{
  "num_attention_heads": 2,
  "num_key_value_heads": 2,
  "vocab_size": 8192,
  "init_std_qkv": 0.0595
}
Each number is 500 + 50 x the weight over its row's rms, rounded and kept within 0 to 999. Layers, rows and columns count from 0. Numbers have three digits each. The size before them is the row's rms in percent of the matrix's.

# up: layer 6 MLP up, 512x128, rms 0.127, rows 14-66, columns 0-127
# down: layer 6 MLP down (transposed), 512x128, rms 0.179, rows 14-65, columns 0-127
up14 106:480590520536539419532467539451491469461451504513486421516485526522491452538521564515524455504521462510548565372493551422435377511487540441548531484517541491586403548405508401417571568468500485560572442558473536554454525555497482497472532603526430404483510512502493497527477438486523559384550507534420408529451493531470455414571453489433480536544573452423503515504523515582509473469443
down14 100:556526511506456507474496497502547486478433434574489514470508552465468450491493484535442494538522501507413473462437419453403406373523592446477572556512417576532590447375597514517571489549588496574566514414491515526523579441459516471522470526506538505457536471463441502478472475531449510506503564505488477486478547558468441542567365579501567463569571595498476518447467550551480549436495
up15 087:549442393499464500560452429440472579434540451476543553547442501485416511611496467431566456538583508513493536486535526540470524557598514531474425515505489474494494463498462525556561567488535502492515526495551516490455451471632488436468521537397405527436485497448417474503465535524488471518458507529575556546536570597439506520516597479498503495504371517378505429387434537539482488496453
down15 090:463514527553446488368459564511469511555510580537539462433470441531571535558506488466547449513435563524491479518494573529510545416535478528484559543491527484428404506502354549470481494575473489446549477648496464565467498496520492475618521443520497538584576402516575399458409405557540504559492545392437533495488484465501519509538505505553521494448501467500441499554544504437496462452539
up16 100:555493429437518514488555504550503503453455462506519480459477564436453531554548503489548531534503513491478565615512517501548559482535569471496470476572500447460540643513515510474512512464466528470527572510531528533532627508468429530408452574514530512493448537453500530482488460602508409484410506352581540509492385494580444405553502457570530506567433571516457491544394521432522501424467
down16 098:479499524455486548520529497551585496486444518582430524452448496508527549499380434514492559502572449508445493512561506438540480546589457446574565387426555494429498535462573495442511487541544466609368464493489507475449524449423506472462573555458471496484536401481504499606524533458464455591543563486395455572504450475451559577486536504493489507443428585490545566553542506520514562477548
up17 091:512479489485526487568452508582548540398434501497467505486454452603475345546422573541486512520541421449508446491548474480469501542513557523475476526503487658500533534511577526563448466656584385495489451416469570479538458480537479495498566549468481497455498523537472471502507480480459486541524466561428412416550525466554383540532543537464448476465524512470511551444549514522461472423479
down17 085:496574515478551489445523656572450447445514504570500473494511558504537431541472636501511567519565493543480473446525418539430523529516468503449547540530520508576429446404487531483478536487597445530503473519449582487468503586413525480483449462550483480498479489415525543467398458534587478520499409449480550488510494465494515506487422515562484427453576594449429590574478487485468591445560
up18 107:532521534544549488430600431554550552419470446509442493448545394663440451475507430496551470543453541497456514496495564496509475482539557558532544532595513518426515463445474445457497509471567451479476371528513528506493431515553520483439497477579540440496483552497463551451568455514520448454486489485475499371436544449521474502474443436478484473387476531622525529472416520581482584507500
down18 110:523523464491518461460491596466609432477482509488531476570503554504498379484548591538476531480442546559490459595470410513506600494470493415489521603575374453558567556407501492542548403478424458628460548437487527467509434547427485483501457531451557442528485413549499508458565536522458460538511499505465460520546514530466478480494413520545521627464537472537539484435542503492482511534467
up19 101:489485558495532456621443540495462514451562555505535407500426435448537483462499435447501446553474409538522523425501503460515527544578600545392425459512477539469567475545533553515468410472418498442438466549550494581472556501496561621525562501496510552488522515455457445541471537486511399475438417536520593483514456527531459474484540506501481488400441525505436443565542554516408555601474
down19 104:492536472493456551517501469433443522527435466510504509493562455530544512584505415397445503430552522580544465540550479513501474396482521442528520529524552484519514564551548465467559452491523524574512556523489492536331505654516480630477515451465528471508521461489530556482630435495409605430558572452527540570453458463520517498481480503456584525469473455467475471586443478488544434490458
up20 109:534534491503432512432519426467519545535505431518526504546525511448642554501536492516580488477427494530548513530454539421519580546490467498525514474518452500435549401499564515451453453576568511548552533567512449481488518505530556492439389455596455482553538521549493439603529605492501488389469424472472551506532414392388481520430484495545497608459511427479500515491571451465502533529416
down20 107:470491542481510514473427423541478484515563510500524515562480602477512496546528432379539557514414456459619445547517439521488619408527537473516502509506568400486476474477453494467503566533474581527522498533505504473463494494618472380478454546553523483535568512475580480504462491480543514408532452628495587463495523453544551551535451416510555502534508488576452503520370483458411472475449
up21 132:566497577501518529480508468532508451415525464492559466560506516505528399506459554477527568562458503526546515506512481522504550546610474584372555508521571485551402541422550448446503340483537524495473444522539452434523520593580484508568598612497489519478480603542551562547565508520499456567494489515541538550540533457462474454480552406478640497529525524582494487487527446508511505524500
down21 054:514464494441433536427423481446469586458501491498558555556497468496501396545512492564540510416502455580520494551509488534541475509497436441561539468543445494499569412536520496557435502493572510504403553489542534500573512580496548484454465546437417467454465530484467530538466637463548485512624453460553595505532471466421412365572547508419567531427518499547429546501510508479486423513494
up22 103:505467452617498482458560510510464565506520446550533533534561587513501617476422559573552503521485556559500490540449535512504524563365552511463447442561564480523475444506481542458462541506554459505469512530574490472391518549493416536468459437523504476578557526461512539444600510425503517538515591482573433411581482517582564521410477477467465476479497467402436541512470506428544432467589
down22 089:528466452482538509470479529411475368454448603546613531570554437519470512580470509420478487606455453441463501553527531540515500506536516496566419483409521509475429433531485399432468557467590444502496458431520502485437552499568476511488584520461528613480573506441426493497523543523486453432490536571527498569428581549514474497547475577487515575470528584475404533517454480486455487511548
up23 127:495478517448505477526519547506542535499490558487560406542545460517512541476458478468549453489548416441576452553476575535536464452583478493402475473461513387512452568567561411509444422569550498532587497472467560526473565490478528447607512511515490507489530524464476425514465498546507479501506376503485520469442434466436496390514436555520620516540528493571480443418475502448669486445544
down23 064:409464542449461506473559472483566445549510490563470423480554469481437487507538518541484504417490609592501441487554446512435601399563598484497458519512510487454464533545495458496513587411541567429526495460436414551440561506471501496554482584387524535506442518603524533446451488434480451496507467532482485524437452526470505542592450394475468607443536551567583438527538492500514500519540
up24 097:616512539475482489399477514503490464508532462550499489486538586609482490482428485530487497604533518513534483518443519537571434481523486440517469538435523491619436480514572490553583496454476478439529388506492468508528479563482537496448404529489589377465542548473405464557539528488430474568466535593551480541547510558496544492487464459471557413472499506475553602526476438599381485573493
down24 081:440500546488596531511491547496390525482499541504476507480530545485498489484544515517476489431490526514468551425500479595455531479480545528417490568482592446488490530617491483431381410495406506498395517484468547480543506472514571470475506433552488507503527465441451522632563469467526516466557521564592471518509458521506528518495565371475475444558480437572606487432462586399563525464585
up25 103:446445534447423548566505514614482455493451474521583453546482492506456483473525497445468450534478548531507531507578528510520544478533500486476449464490524545484532521449550522421423451380491470522507491432487537432495514533409462474566538479596520466513474504501547457457585559476538515416531483590507526604538481633479449530429507523497546616501419516505602521433383510549491438430627
down25 101:576475558568511437558553557508504421438554539535488543598480457435522493465507534450468446520588521404473500378475412569476517516487522440495486473456448524467487459482622542528479575521502494522477449462426569514485497496437469523466506447518457488446556471459469528522621513555454489450618497449491493494522451474532619541479442575494488559446489396460485590373513504566560441498520
up26 123:523503417548452531515432548456531453387453515582513542535480479462433524458460520506482488583359488564521485522490431424506544522468494510446506524461483502522456540504507434539619460485567445497504552552552600524584593421515493564541484528551476472466476424493536445445425547533530519485570434475597504458592482575435477562362498486468498553487445416518545555464557549526430514504484
down26 111:412534520443496500551501560424440497591529581486441494506472475505535492595524500541525534522519448423501489602563519496424512477522586531478447363460469508500478553504432445436468406487518500460440499543530574547547501605497453506480549494538504464480479486458471670437447594536414572511534421562487520576501476502591531536418471434485568421485496539466527525506436518522447510440487
up27 102:584564556535551484419562549563484583493434557496451501595475475522439523486561537431420464480481399473385471449485488484566466501473393490509551528578384426565525500479630507534462484517458491443477511532502489450432581608479521508498584464502553470533495556473479481585487516548585458493522503428400509465467521536507453417560497508415530465504493506455449480507558476552474521568565
down27 107:565493494494536566571578620488588418536512499517457454639486435502491425483460466514473561466573539559572551486494468610539476504497461507485500435514502534531420497499516503492578453511496521494515453429371444451578536560476520496480435412608551540500495452550505540478506443445521486542493512519474514494371465485423505565508528529586466516465361497477453445448449510518501518398484
up28 101:531520521589524393465490485595404530437454527503581570451551522575383545468508454546551470506489527521494482519417486563488424450448542475546459600485454604559518446553466430542527488488540575530464502522436475521416471525478420597417530521498489505416472448491501565419530517522528568470480491482405478472512435453448533449530482526533463470450525464489542480471578597429522386553490
down28 099:512500537573499509514473531483478429492557544511542454470555575493426520475465487339428550525458487418531495474498606427482475502496472539479433507540590435518465638549506501520526538474545463461482462541563512529540551500485473536612363526419498523473498542513443542438531457504497482535588521565535540433454376534524542515465447517538529617544530480535481580472383503446542480477461
up29 080:463401525426539448469461436517403578589576454457466530492543480503581469542508544586458473448436505444399467567574466471532472477496525533406466491474427464475410464485526453548407561504468558441510595561506516510497559546432559576448453504495456589473523465402565453492493419429455557422514499510458448620538494490509524495478482426486485465501521517450442490550595484524497515510431
down29 093:534484440523397523549421553489594550442536527473481494536489483516497574487510441489517450503592441529490433512505472601571381429494477517370459531499597535491421514507532504467485506508466474516559471520451480600536377503506551607527504524557437513466423451485450496459633558405475536467558538567481499516536510473452472490518372491459451519506565486549470525578504542502577543474486
up30 103:527482494441616532410497534640471568496536557508551533452438445455498529491468498448516523522498534499414442505439596491502442498459542575545445497506428443389574430470471522511482458537500528444406578547517529571513534578499513546502538563594522465556488503438445397512547522560525480545470505450487459426493476472478434518528416394488481369553541607490480471510480503495486533552453
down30 102:538515495443479567536441580493509473524472550457455467535547482541548513442412531500489473437584521574614479481462503529474500477480498549489400354447474539568463422550508524501556475525462532582534519551541542454486442440459449467372479418520461512552517495598551529564446531458476482536590514549471458504480522504485430635431474447552522464435540518489519525567489575494473358470475
up31 086:383411547504507497520551461542402471494533407519466545563490496585464514541482554465498456476545472490537416565471512428507468598515459574487550531513399433469587518498509523486528512427572369565519531552510452521554480445512564594444509505447590444519474516482568545458459421490522471475584429476499603559454440524476557496383504511527529493540532468443507619494508541501492490442535
down31 109:476537557607550556395467514417503411470471618546478586498541471492562482444468587485453520525484548438467467520445524572462504519390615546533468531480543551490485510553430508482527548432524467512494544501524480536589483496579486468379552486447438488520486519501440599559512529510405551541477488387522440533502502448468617515465476442431469504496460505452520504482406514530485562487586
up32 104:601443455474560517526527506444521470455521443514500594491509512488448410558527405491464489462522623548441571465493510551525436465543529552504436467462437431578552528447506498447467458458489481599516503570462507526634482577493560574543501489477533473493372437454546502473470482547484498483495469475415602480434488501477421480446475510593550628477509451443485493461435554575434452475497
down32 086:521521508615504553507517401560582529526536460531442515539527468466484515492504484460544423435508506521513496531524478491548543628528417492542467393538473560594590572455503590479577507565455478473479486428452450455524550544504568548540397513489434509434565508511512426441503511520484565500585571610532474486492477404462540460500479512485485396424483420591447414450517503428529497493475
up33 104:536493514503560545476443411525447469550411460478439542554533379412586463544524558599527463489492450507504490495480493522474440459459549545612394462503485451494490543508577511449488556503541433549474480518524496530516465447520477628468513499446402472519439472500499592433473587565413459422445480573485445569533507566490534584549459549496525511554466464501407525592592468507524488544459
down33 092:465575461488581491512468531574540491405516566497509506467525518558457435493464432374477549570496520531548432548529590528414436464469398380442497566570557441518452535505530471388514544506470462463519567563493531500526591524442579470473444459529515485520593443499429546513454517451468451533485508597514513395509432483563567501526499466576563489551499444451427491504498503496583454443473
up34 095:532487550471489532444519544476527465419537477484408439406580505516479491414514525576444397540532487475574535499562533522457530505499561540508507509486525543559473503442454476485475488358542484504444438486372530490496530455508471547480518510550483496550582546625479550391507516537580453562597443508406469492574557390522496547467458496508497465526456533555563407482384529514510442522447
down34 100:525543539585452518506511565459494415408485493534482562558484503461471523553501539495509569574511472487578499498592455451537478476457534487519445421515564606506499522497535466553509426468401463591554508542457498415500397540467564578417446553526635517444473441451536444532458509509508533492462481502479443539550482427616461534532553572485547569405461421512514418437511499488416538486446
up35 102:521424518604466477523569472504517602478518437557506560529539510599517462450459516432505552522523513432523497526549497505424487487452493421500464414480507518567549514469558528420444485518555447523588515550424555437538525485483557480434505507569446566408480488497391497399430560527535446459558494455379476528549516515506446452490475457467542372486587412480475450550437512486606489552467
down35 106:507520476463528529571517508527463406523593539440558486416534523381568482451479578476478521514592512472438526497545492454549554402503437509533585540520571571521552494428527476541611541480536543447574601433462479463460470505418546516520522405484510448492530496445472599417580563423508465512511458416467418522475482404532551428524458537536540513499446450473441484541447529503501456518580
up36 096:597496400471510518452520543535433519456544495484535536548516492497552498526495540575540427497399452477492423539548498559552523541542440450558576554527513435470498451492505595471470503500475464483447512507499485499467514570516447427461481499594565500533508588468435375479455494463487587516567484534580508522382510546549533527436428395596517528542582460435542558584613477511541405512509
down36 092:498469485546592524439471521469477507501479525539373580571548575543529467471533518551492555470523506395604509469409546507514492468406432511485536560540505498642531619455476483515477507472524509488521473467529535467478480553585520399470469488477491537422471532436500493467462507449579465627558494444571480534424476434541581500528548458507447488442430457462395529496575446491499432572474
up37 108:517524524489386586431514534421454458565560420500516552512452390534519526477538580514502399526568508486483490502502478478569590496590503515491514476537501448603487414460604510428429458494438477486622519470566525505600544554483462572446448555523500480485507509469507417527527540573500477456472517422576526562533549498468421416484581487492423457492499445562411544494470466478552499436534
down37 087:515526576557462490419483494474488488472478494441520502517446533372556503443571514489554580476477505548464482551477469592526484480539439480455492552560547511564545445486538456443512390456512481564523558465484505461612458479471491581473511661433478440546444535520434458429501517504483435584554452502537558511468478497453556426578438431477422411504502562566458562520560536590567446468543
up38 089:427497535503574537473610456516477444484512574524537509526575439517438502462622482472494431562434492487488436452573450429459402535521533523576468408517536569508494534446473478537526507557547523437521531457499567485588468431446618464507594528487519478426457564447523475545401545523488412499481442533510522546483480459509522475565501455477512399482515551641570502475570439497457581484482
down38 094:530465482430522554448470525538548458629540414403491497441504446468501505442521456464528529551489410491513498574519502500526454472522571445586488456504464484451413478483484484433473530462551497515491510558422666524464535516524472532477606562569407541495642531480555403571491500528499454470521600483504495434511548566437540510516515563409489603550436509435444505529536501518455484479485
up39 098:477441475433498533495638433505423535463437523519498449546500533535487428536494531555459474523307482458450543425438523491563552514467463561504395575485507497537463404502562374492504510510478511401512536562550519459446579482508520549540563435564533464446565482537405542550568481487463497486472484430511441462587549503518571555504496532467577507451446480508471526460567478582496495509515
down39 104:440511477548489518494475464472493505507537535529471460595434402427535479561437594485504549479562526432565561442462467518412550511468509507542509517449582471524512526438599447519523490466438499537476504555428502442533474595461476574453419523492594424492465477438507556534491413658451524442535561569534487521529476439532396427473514491585547498508585500441455523503533488476596419452531
up40 105:458499544523569538383369510577435496556437523539501541518490539471505461584549556497508429441435573446545523424462554613507442529553539389429472578571445488524531505435484448521410530488440509572508502546418472499507531580544578555464524392461491500555543487497451543474490519551509565551463512489510439591497430547410470525515540531523518540531454572522497508528471512460486441529598
down40 098:436548512528585480511458525526530420472429531563412492410486498514534442545397528495483473558503349545520463603505511507434432531558425521554528470477518494512439521530558470594521520467418587539583526458543556449480493450546521534462476451484401524458462431486534492472582477512477610505512527511457521585527471496412530482463552539593516404407563522419522545465509585502482459502515
up41 113:619507369414482438540506538571519452502414552531480488525574490591525483464536430562614471494487597555514536525360401564473510516558484491482603582509494518599470499484533464466475436467506422457437528511554538514483520521579577493402542526534432488473458433522545574547485493515538427503459512487417486505481483449497464540576531505529469463418484502467509559454515458445479495428497
down41 105:422512482488518447439526528453537417530525485474477405554437419397502496483434517366544617551526359432544472498546454512484484541498547434538495464573448547526526546513469502551518541375548485492562484569466504492563499563490510469578493544491568489525493571491452589489564427586529504472462482518479492497530497614504489525491544530523472503493453550402469576395544593465502479449487
up42 112:471490517547488412480485408499469494545438517616452540413470452535505525560514515530536499552456518430536489555449471501519471456507471470525528415447552460482418593460532565443452417604533541448558473508508516460505493490458569473581500580530462437509456464559522610422462416463586511493496565526444506480484569485429467534572490451520623340490506558467464537414499450521483454501533
down42 122:463437516495489561564455520533605542517426481477519424493434413478542563393513445538404535511480467455493460470457637566488486564498473515584576487479541561464483508541566490638466515459473469415542469488514447442548516569447529566446540563440442451484486586466433547449502516547554559481450562546520512454493516633432472439511437468484548533465415468565478523511458473549484525470502
up43 110:513582504538482519468469496559481511495416494560420449547529444460483516447559473570502517541590437559610544488539508529504556465484460552538379500465445546524539481451512562447443407431576530515535409499544488504557491436546509467406454507530432559547525440504547484491511496518471454423512497527408485482466475461547535522515418522561531546455538427502411560586568625417523378496468
down43 099:495505527478484581467565539472558420509614510475614450530512512528484458446545489379512537485548508480429403432515521455450515579540583504425525560518537404444572479469533488437435536436425502481475602508518495462567557504427430463476445473455551509463493419482523495482532483471588528405503532504453521414507524504573532527544491512477516487574595603447483411434475536485522549581553
up44 090:603489538547425523628566552537517511515490486495489492456528572578549522541431468432481469564463587389460550482475507510528484530480440455647525471571507425522500486534566559499388465477404542451469552447530533427522521392537458568499490521580523462564567493452522411453505483470495491544477448466407521454562450516563577555528508488528524447501531436479485454515464582519496451546430
down44 113:543466570514505578589509486537560453512526556485468456545569601497479548561485511520555496504500531365560458562513513426479419545493504511481494442451577472466536621316495433527464557540559483374510488422481529459429450567565445523455440534438507509464484437448446516515593397468501512515496469519522551486514530502547456493556443494484438509578549501466448488465434459533492526541547
up45 109:562475501487494500477414432551462453509557472453562536540501563527527484661482527487523457542485514592447529478544512440566564510564394463451419485493475466573540537516458508549435374460488525488537457441488547468552449482475509521482435507539476479535473445482512538526465411518451448491482517571525509528485503471430519604482464621644549487421543514391563465488471546586481505515597
down45 103:504516516519421545429522500511510568589502451525423457467451447596464407531501475435483595495561552478495525484605525483480529580521349451563485576510479506444497462526514546554506430529385523617510525459514422505430433511481481490477560526390473541441492450440548580506553511494444478549559495409463481488518474540444565532566478490511582554538516446565482589464550530486573461496497
up46 079:432513573478405472586530465405498574500533441507578500486501424416442412482549536551567508459522413408596560539469548418491500445596522507471581434534555477403494508510496534440460440466555531634527521493505630460458487507571450502504463501449501489491541466522502475504480514398527476531457449513500532599451504503386578526484516468526538463482427534493410506458470521518523479538503
down46 101:479531518499469484480653581518651503446527541488446473607449553474486533484476485446470549429454490445526473490517429500445465433554533484548567481459538486579555453538428529499505530497526426470453463525526493447435527552456493534497490452556541357445507505586467534577554445512448415446532519569474513425436608521461537587586595467515518506431463503484486529519464465521505462581520
up47 093:471543483388418493516525492546460504459475567620459496479421480452414475447600468555505497502547544529552545441513570404547484493495510560515521547506520533451543526510484483455471487568603453491637487513550512440525507562586417546468481526473437519464496525457460453530491538470443433490524438491531497385541444539569577430406562478556547467407491539510498394477517527457556504397493
down47 105:375472494448412516527492516480472419533530524473468442557535469481428469499465505485460490448567467445501503534520512554544488592588527607550379504409493540447529497541460537538479553378442538531561447508378487454502507485503438479464510459548501444471476535496538534486514449531573607531530425449578484560609477544575440403510509542396559485492470472569527476540476434550525470551535
up48 109:554517525588534439479411517532544528534514461538408584430534421557481471555548522487489536473566456608536449601523513505538487530557603455483522441509453482560454450415510546484446549403442547550460501445448515429446462384505462472445468468506508509501569563408437505518486443507499447490501610517383430522493512482551549485450447505541550529463561438521533519435435451530431418514489
down48 101:450449502405512381438546456548525461601503540513553483530525485566559557492460539503521475550481516416468571554599542483497457502454565454520527430581532460515604468477569479590501502460491544474525428537492546600453510471561474537603454513458544488535527456504452540415447640416538451488507467480599506507449525433382495466457527405480506489487472501477468546483406468437512476524481
up49 092:476523584448583483458468512548535498519528530533480425430489527517594419562469503537543515586521518374496467543367575499539468501651503507559524480545538478468516523518466505587455500446520562582452438576505526428545529434454486527466567564488573471537519457503484461470505576471475506604528538541515372483509421455396500546505408498425511483514476435430536469474449510515462477557495
down49 099:518473493510518555534503516518482369470472475572482494458463668572495541568524506569465462479558511474534475430529484483435527484554576460518452448482467574429489422428451471504542481612483537378552532481569488471484412547494536576437514516495526477482438387440546520548491556497478560501451500483468551504491505497575474437516473532543479453580528420441562564399479405587461554513508
up50 101:459435438485509490584550522517433537497476498480450568580493545463495432394475592455571442559432454509437506460408626500442593538551568514459439546523517543409500472529461461533610552491516513483447390542483500537516421484478474461592525551521536549440566468508512446481430459510526504462520513469492458490517515488481574566606499427514483480503428444433548475467510484574375469487449
down50 108:500471528456501502515451445463541500581535526567398438581490450502443485471462533511628656460523589453489474527441483547544533482490503436427543524509401511560525581428500538512562479540468480513457448490376511511544494514473551522515523479502596545428488473454454429580522539449466522491484449483450523471570414478552549492553559519487528477509478408556576471474514429522482418357471
up51 091:540541511497528590530617496551513476423501531585444519405472424519535499492589553480519427543483572484488545577429544530511408507530510460524520463544516465535495559466499437514562563583521486511553638595447453471426554501492495580468454499604424503447563489528471463487574498434519434551498514440450474495439565435512467477516569450411520414470510517439469496505504440471371543488494
down51 104:522486547560420501567441396443496584537532515411461463473573432539501522469579428473502497479492477502525462483390534542549505493525439440492557521518402480522421574472466516635531522570527511416546465533561488492535491495551541466593577511557475516578397578531522465451482514465469455524390497468579458491541510433423470496533478561511500540466563501532525485487491443591550389421467
up52 110:540576629526419504550513489541463407559488473570539459480500452505451462456521423521539536514569490470605541632431521460481536523501426454536469438532583444482443500442500543550523427499462477563527473439492524517568448492453531387594477600537494535495549411478387569453575468466519529508582552522506515469462534528496525497454483526536500486437426473468560498464566515431549459524403
down52 105:448576508437518497431493476535517422470518552497520431528482399564493528408519399473413506453500477484574481538497485568368490484494612504581512538484449512535503438555439476616460488530472477478446533510561473459537590645533465503442489513499538488523472508613505540465508497488481528472487431421464503444518493573507491472468438555564478574525503511461525529471582628437529510409577
up53 092:488536568584472518513494605486382489501495505583510527525420479509540472501583415468513443455496543512604506425484545514549477539503491486576461482552608505509423537556524495418422451506445425466440538487472528514496561516547548632493641459483493622491452402485437433460461537412431498421472485484429510439539455489505519584428498469537519509445440538507547510488456500524486508461466
down53 119:565500484520496572467424588494457528473554615478472495539501528555508487440527499513529556487509530475476563543518528506558502517472562482572424507471418453417545560568476565430417432504520433452493527491479603487425520474472470605460401588449544483563460469492482555448515522527531476566536421429520523491504420501453510469476406406589453568518556438604589510426404473456488480482485
up54 087:593579541524533533544566506618403507492583529507524516558467442491542476458490496570459500570466630463552507527547534500522529499527475478566590495619470438559511514541483539437404523478410495482476483484559512492464587499454505461399454573548455579433590461507500397436513527504498472562510456596485449513521523471543515556444439429478539452387526529536473465461549454559440507502494
down54 119:475580542561408535476473560515545615516480547465488459477508540369461491476588476552575538467499573546436446588467446461516489454507452568514511500439520480542571535467517449545478550495533442439501459367358542541477474529510513508459482518546590462517464505471548546495583489471472482427540502466566525547452505525355519490524445446546457495533440493491522560497503641436480449449509
up55 105:484512596535521486471495588448477571464413444480465428472499479494485514579512531436497431473486441446518588474459453485544480498451584480530518471554547481537456479579505483512520568513494495507557503553403477455645506535570593487495486487534607431470432433452474468480564530374583397457475518445417560474457502480469523414446509511558550557390535542587523496493522544449487532523432
down55 102:456496445520522486510449422504545480574523523522530474530526523430550553444405564415503576536468427587461506471523581465559567393527468464544422575476527508594427574497480483483579562468456472500540523421452519531451492528527541477590460476507397540518516531505501421448468555503618424489483479428566430431467464542475495466515562489552524369530509466491523580476445495460482523499617
up56 091:499488476445366568415488439472479480376421471547501512537483433459500478512521584414538497473545499498580468533530543509484465581555464499525565545535427399510523513542555452520562466587559603515492513542469433563491562538493431546513517487533498464515514497580485471539430451455523449443477407423409520570490441374519557518492509491549525428492526488587527629527503527493453550480472
down56 105:436542516529541479445471576488440562558503593538610503465489470510475614546496447498512555383442536456422532481511445515521515559542579531538539526430472486457516496450444452466511563408549516413374441477498578508464512567470449501494359413527499468508438573491526565441459533558454553513546473470563485495542534513525528496502489402469497569563536470417510537549498478443467469589560
up57 105:581548550481552408463514531593404523506575489512594579397515418549511495553478479487517446478508477466537626436407474490489466496504555561500489472487631530488458491442497537475499456502496468490519531541459541448364495470509593452509487555523587516487593529444499512468533501425487501450418631413564545492608454502467544425512519533503476480512557455504472530459491548481446474436536
down57 106:533546528568521530437401475471445454413543495473519514424582525477542478577421404469423497503481584526555469504469480469445525539533446468548465481495571559492617507539589433474489520611482589498496448459559508412416485606534544525436557523478512512564521435461501519495408429496450490461528484494477484450482511425452530517596397497552459561450441593476508487582527455530519512509570
up58 103:546453465532576412457519527455490456494495603533575522497563459491488533519473456482524543514527467524596517450497498491540501521555489397430446585447390492507536466521483445458600565543493481586553607496575545539493521589460417583479427482439473604525469503469595518499526472480447465431482491492560499478499528470454458445471432469467534590439521461549488431561555578615495472409524
down58 102:514550531404509581540531518490524464564514496496373498456478487506521493496619507508421389553513474502514482444498506492488523533500581412539516581460424494507472525455521513434542502447533564465462465456335555454510482551531477597527497515511457530561462513561454447513408543541481458403477431523502518483451554534528546490577622462510636474499459546485437449393478492551504575511502
up59 104:475524424514486475440471435572472497468531503509405623598466484542408480522493480517579517504459532438477524539541506455549516462511480534437522554495530415460426567556525499479496509469402496480542566437607451532513557631440482511449569537589634406507578418447525454492535516543509432465460534449527492458454565445549467473476436472462484452520504488429476543516447542443401521507551
down59 098:464516554463505507518440477473532550586455456525493475536506565482475476587480571545485420459532523610466501606488454435499520474477468574478458528607424498509554419514455527560541435467490504504484523478428453489421473632497482452510456440549486507502450404469437481518536545505472514509546471573435551446496574562504432539495516467537595495552416443469660547393472475524571539561454
up60 099:573427412451523548465505539513483560598528446604499528456483451509554533519447476533458433504458477567516521533517567481478474556491476558492563564492490498541524443431527483485442493523573537468484539373571492476517437524486643519577622383498474400389467511516412484534479466477495425616472436561593491485511528480493522547528425483496509466512449557560505491485500511571426520526533
down60 091:541466430422519540551513437519484476505515492573524541540476510487538467435479414461533507590487562423550599448530575420485492471557537546512542462442504503563478523388517544551494510486550447423549510585520558509492631485609578466543554490520529530464451413574487457386446601468474501532457537549503456470507408470479467553462415558560494517492500472475506571399485425527453479463435
up61 111:487541511481389494483624488531447446482422469526466528490522531522490525438557538478492472519467576594475530473529508488597565491496486502490537439481416500568495489424499529480502488467436491427365483500456548494494565560455521543440586486590466507598490530399496471474599571503484568447573474442543439556492578612593452577468488505434536478542473428445503496493480446410551464479435
down61 099:424480480541516508461499635477563533614564511545495495495499466576592462503432504481399449424413463476569453503498571574483509570554613423491380479468450474521460549540479524526484516414587535453491533473469509542569421483447489571525494470460481503573444465549431494538541506546527570439540463570444503459471470583544482489428585458493388477467489525494488428480478449553532502524461
up62 161:488464459469556543481508504472394549545426470602478525481566462513474444535541562509492510521505535465447548470519566469556522598586541522527465414585509445454536520600451364513474507546565496502597533483511452458460438499529613537515568506500498474515542492459524395546474541460528554501499635564433517513517437544485490538433503436559547519545509363503492520453485551604502430540527
down62 035:541415472529522475545478489503501579476438615444518474487522461410530567514470512448534541497501446456481482488532417504534450493556447571496488533573435512533548493505480605395566494397574488531494456434492470452534492556473448588531492449453448462492445563384511527464560450593588517405460419541509493370493555599457466516487547505483557429488480504564475455520413513575555505509528
up63 109:493462485615492511415577578541465579418516524566618577474504443449381547494470382494612513545534527541556444543459512460431502487525487447456426544564511529406547452537485449510488507515462430489461543481536599490501455575534514567454495491474540530476488540514501473518489549559498547473458574555511514520439544448534562580538504492438563511491512586541414425515433473497391445526494
down63 100:498512444436454571555469446515552616505524475561469494519391513491523513427447608511546595486490519533481556514534476501538510545448554480424480489451455521558426511477488501431537509456482364502518581511416437401453546532494524451477548526407511494512465517557403513535483453505497403549555498481537523562536509532516512519421414565451512633503497515607561465487578519439431507451562
up64 098:499440456499490501455488481516464515529465467466481539501419437510511432457477470654491514506491508444534443573476532523465540529535491542531463513536490504446526465464535482473589456530515363555649473425524528577485580512490511559454532539474555499380445557501489501531476687449508476601567542435542506488516470564511519547513443567522506465453525567434557447454495474518450472395558
down64 102:504482469510449462530449586536423511433559420493544414616471554546503555466565539516622484523586578513565458514481440487457422540452515501453553469407508572502487445549510448482552561474547527481524529500491509457476486429444423429489535486508521501478461516448490432466494519532529513360561562537461494479549572457564446529581529474483474593473577588531488374478504478558573491583515
up65 102:420476490571418510454533427494485537476562516488475495464537431527471620560528450451492503452497468503509497575470586431571579449554577478508615470537543433438506444538536449529505520493575475484611457464433401609409499495533469392450474518532513519473537555405525494529491570509560520465450508572537551511509484586467522473541447491590535418476417467459489554427476524524451466558538
down65 096:477482461601428422556468551506557512535486525521569464550525504409498451537568512455551499490552478533440422455540494536417531470535571473471539475472482472483521546484528456446513467557420555457509363521455429491491558491576546540471498390514487561444573436445442544507530539383441523443435504555378521556425582481532432465544514542515523511438454559461507522585557533519580541559547
up66 097:418468520462515481425461481549412520503515523445488450557504509490537529554471370550627517535543524417540491519482570463510479431484491431477435526461585528485588455463488550390457459548556450475515521441584531536532589522446512559606502512561523545512622471499444449465481457425455427477513545485512449473539512498476444504450521499489463491562603433452523514482510582548462373483582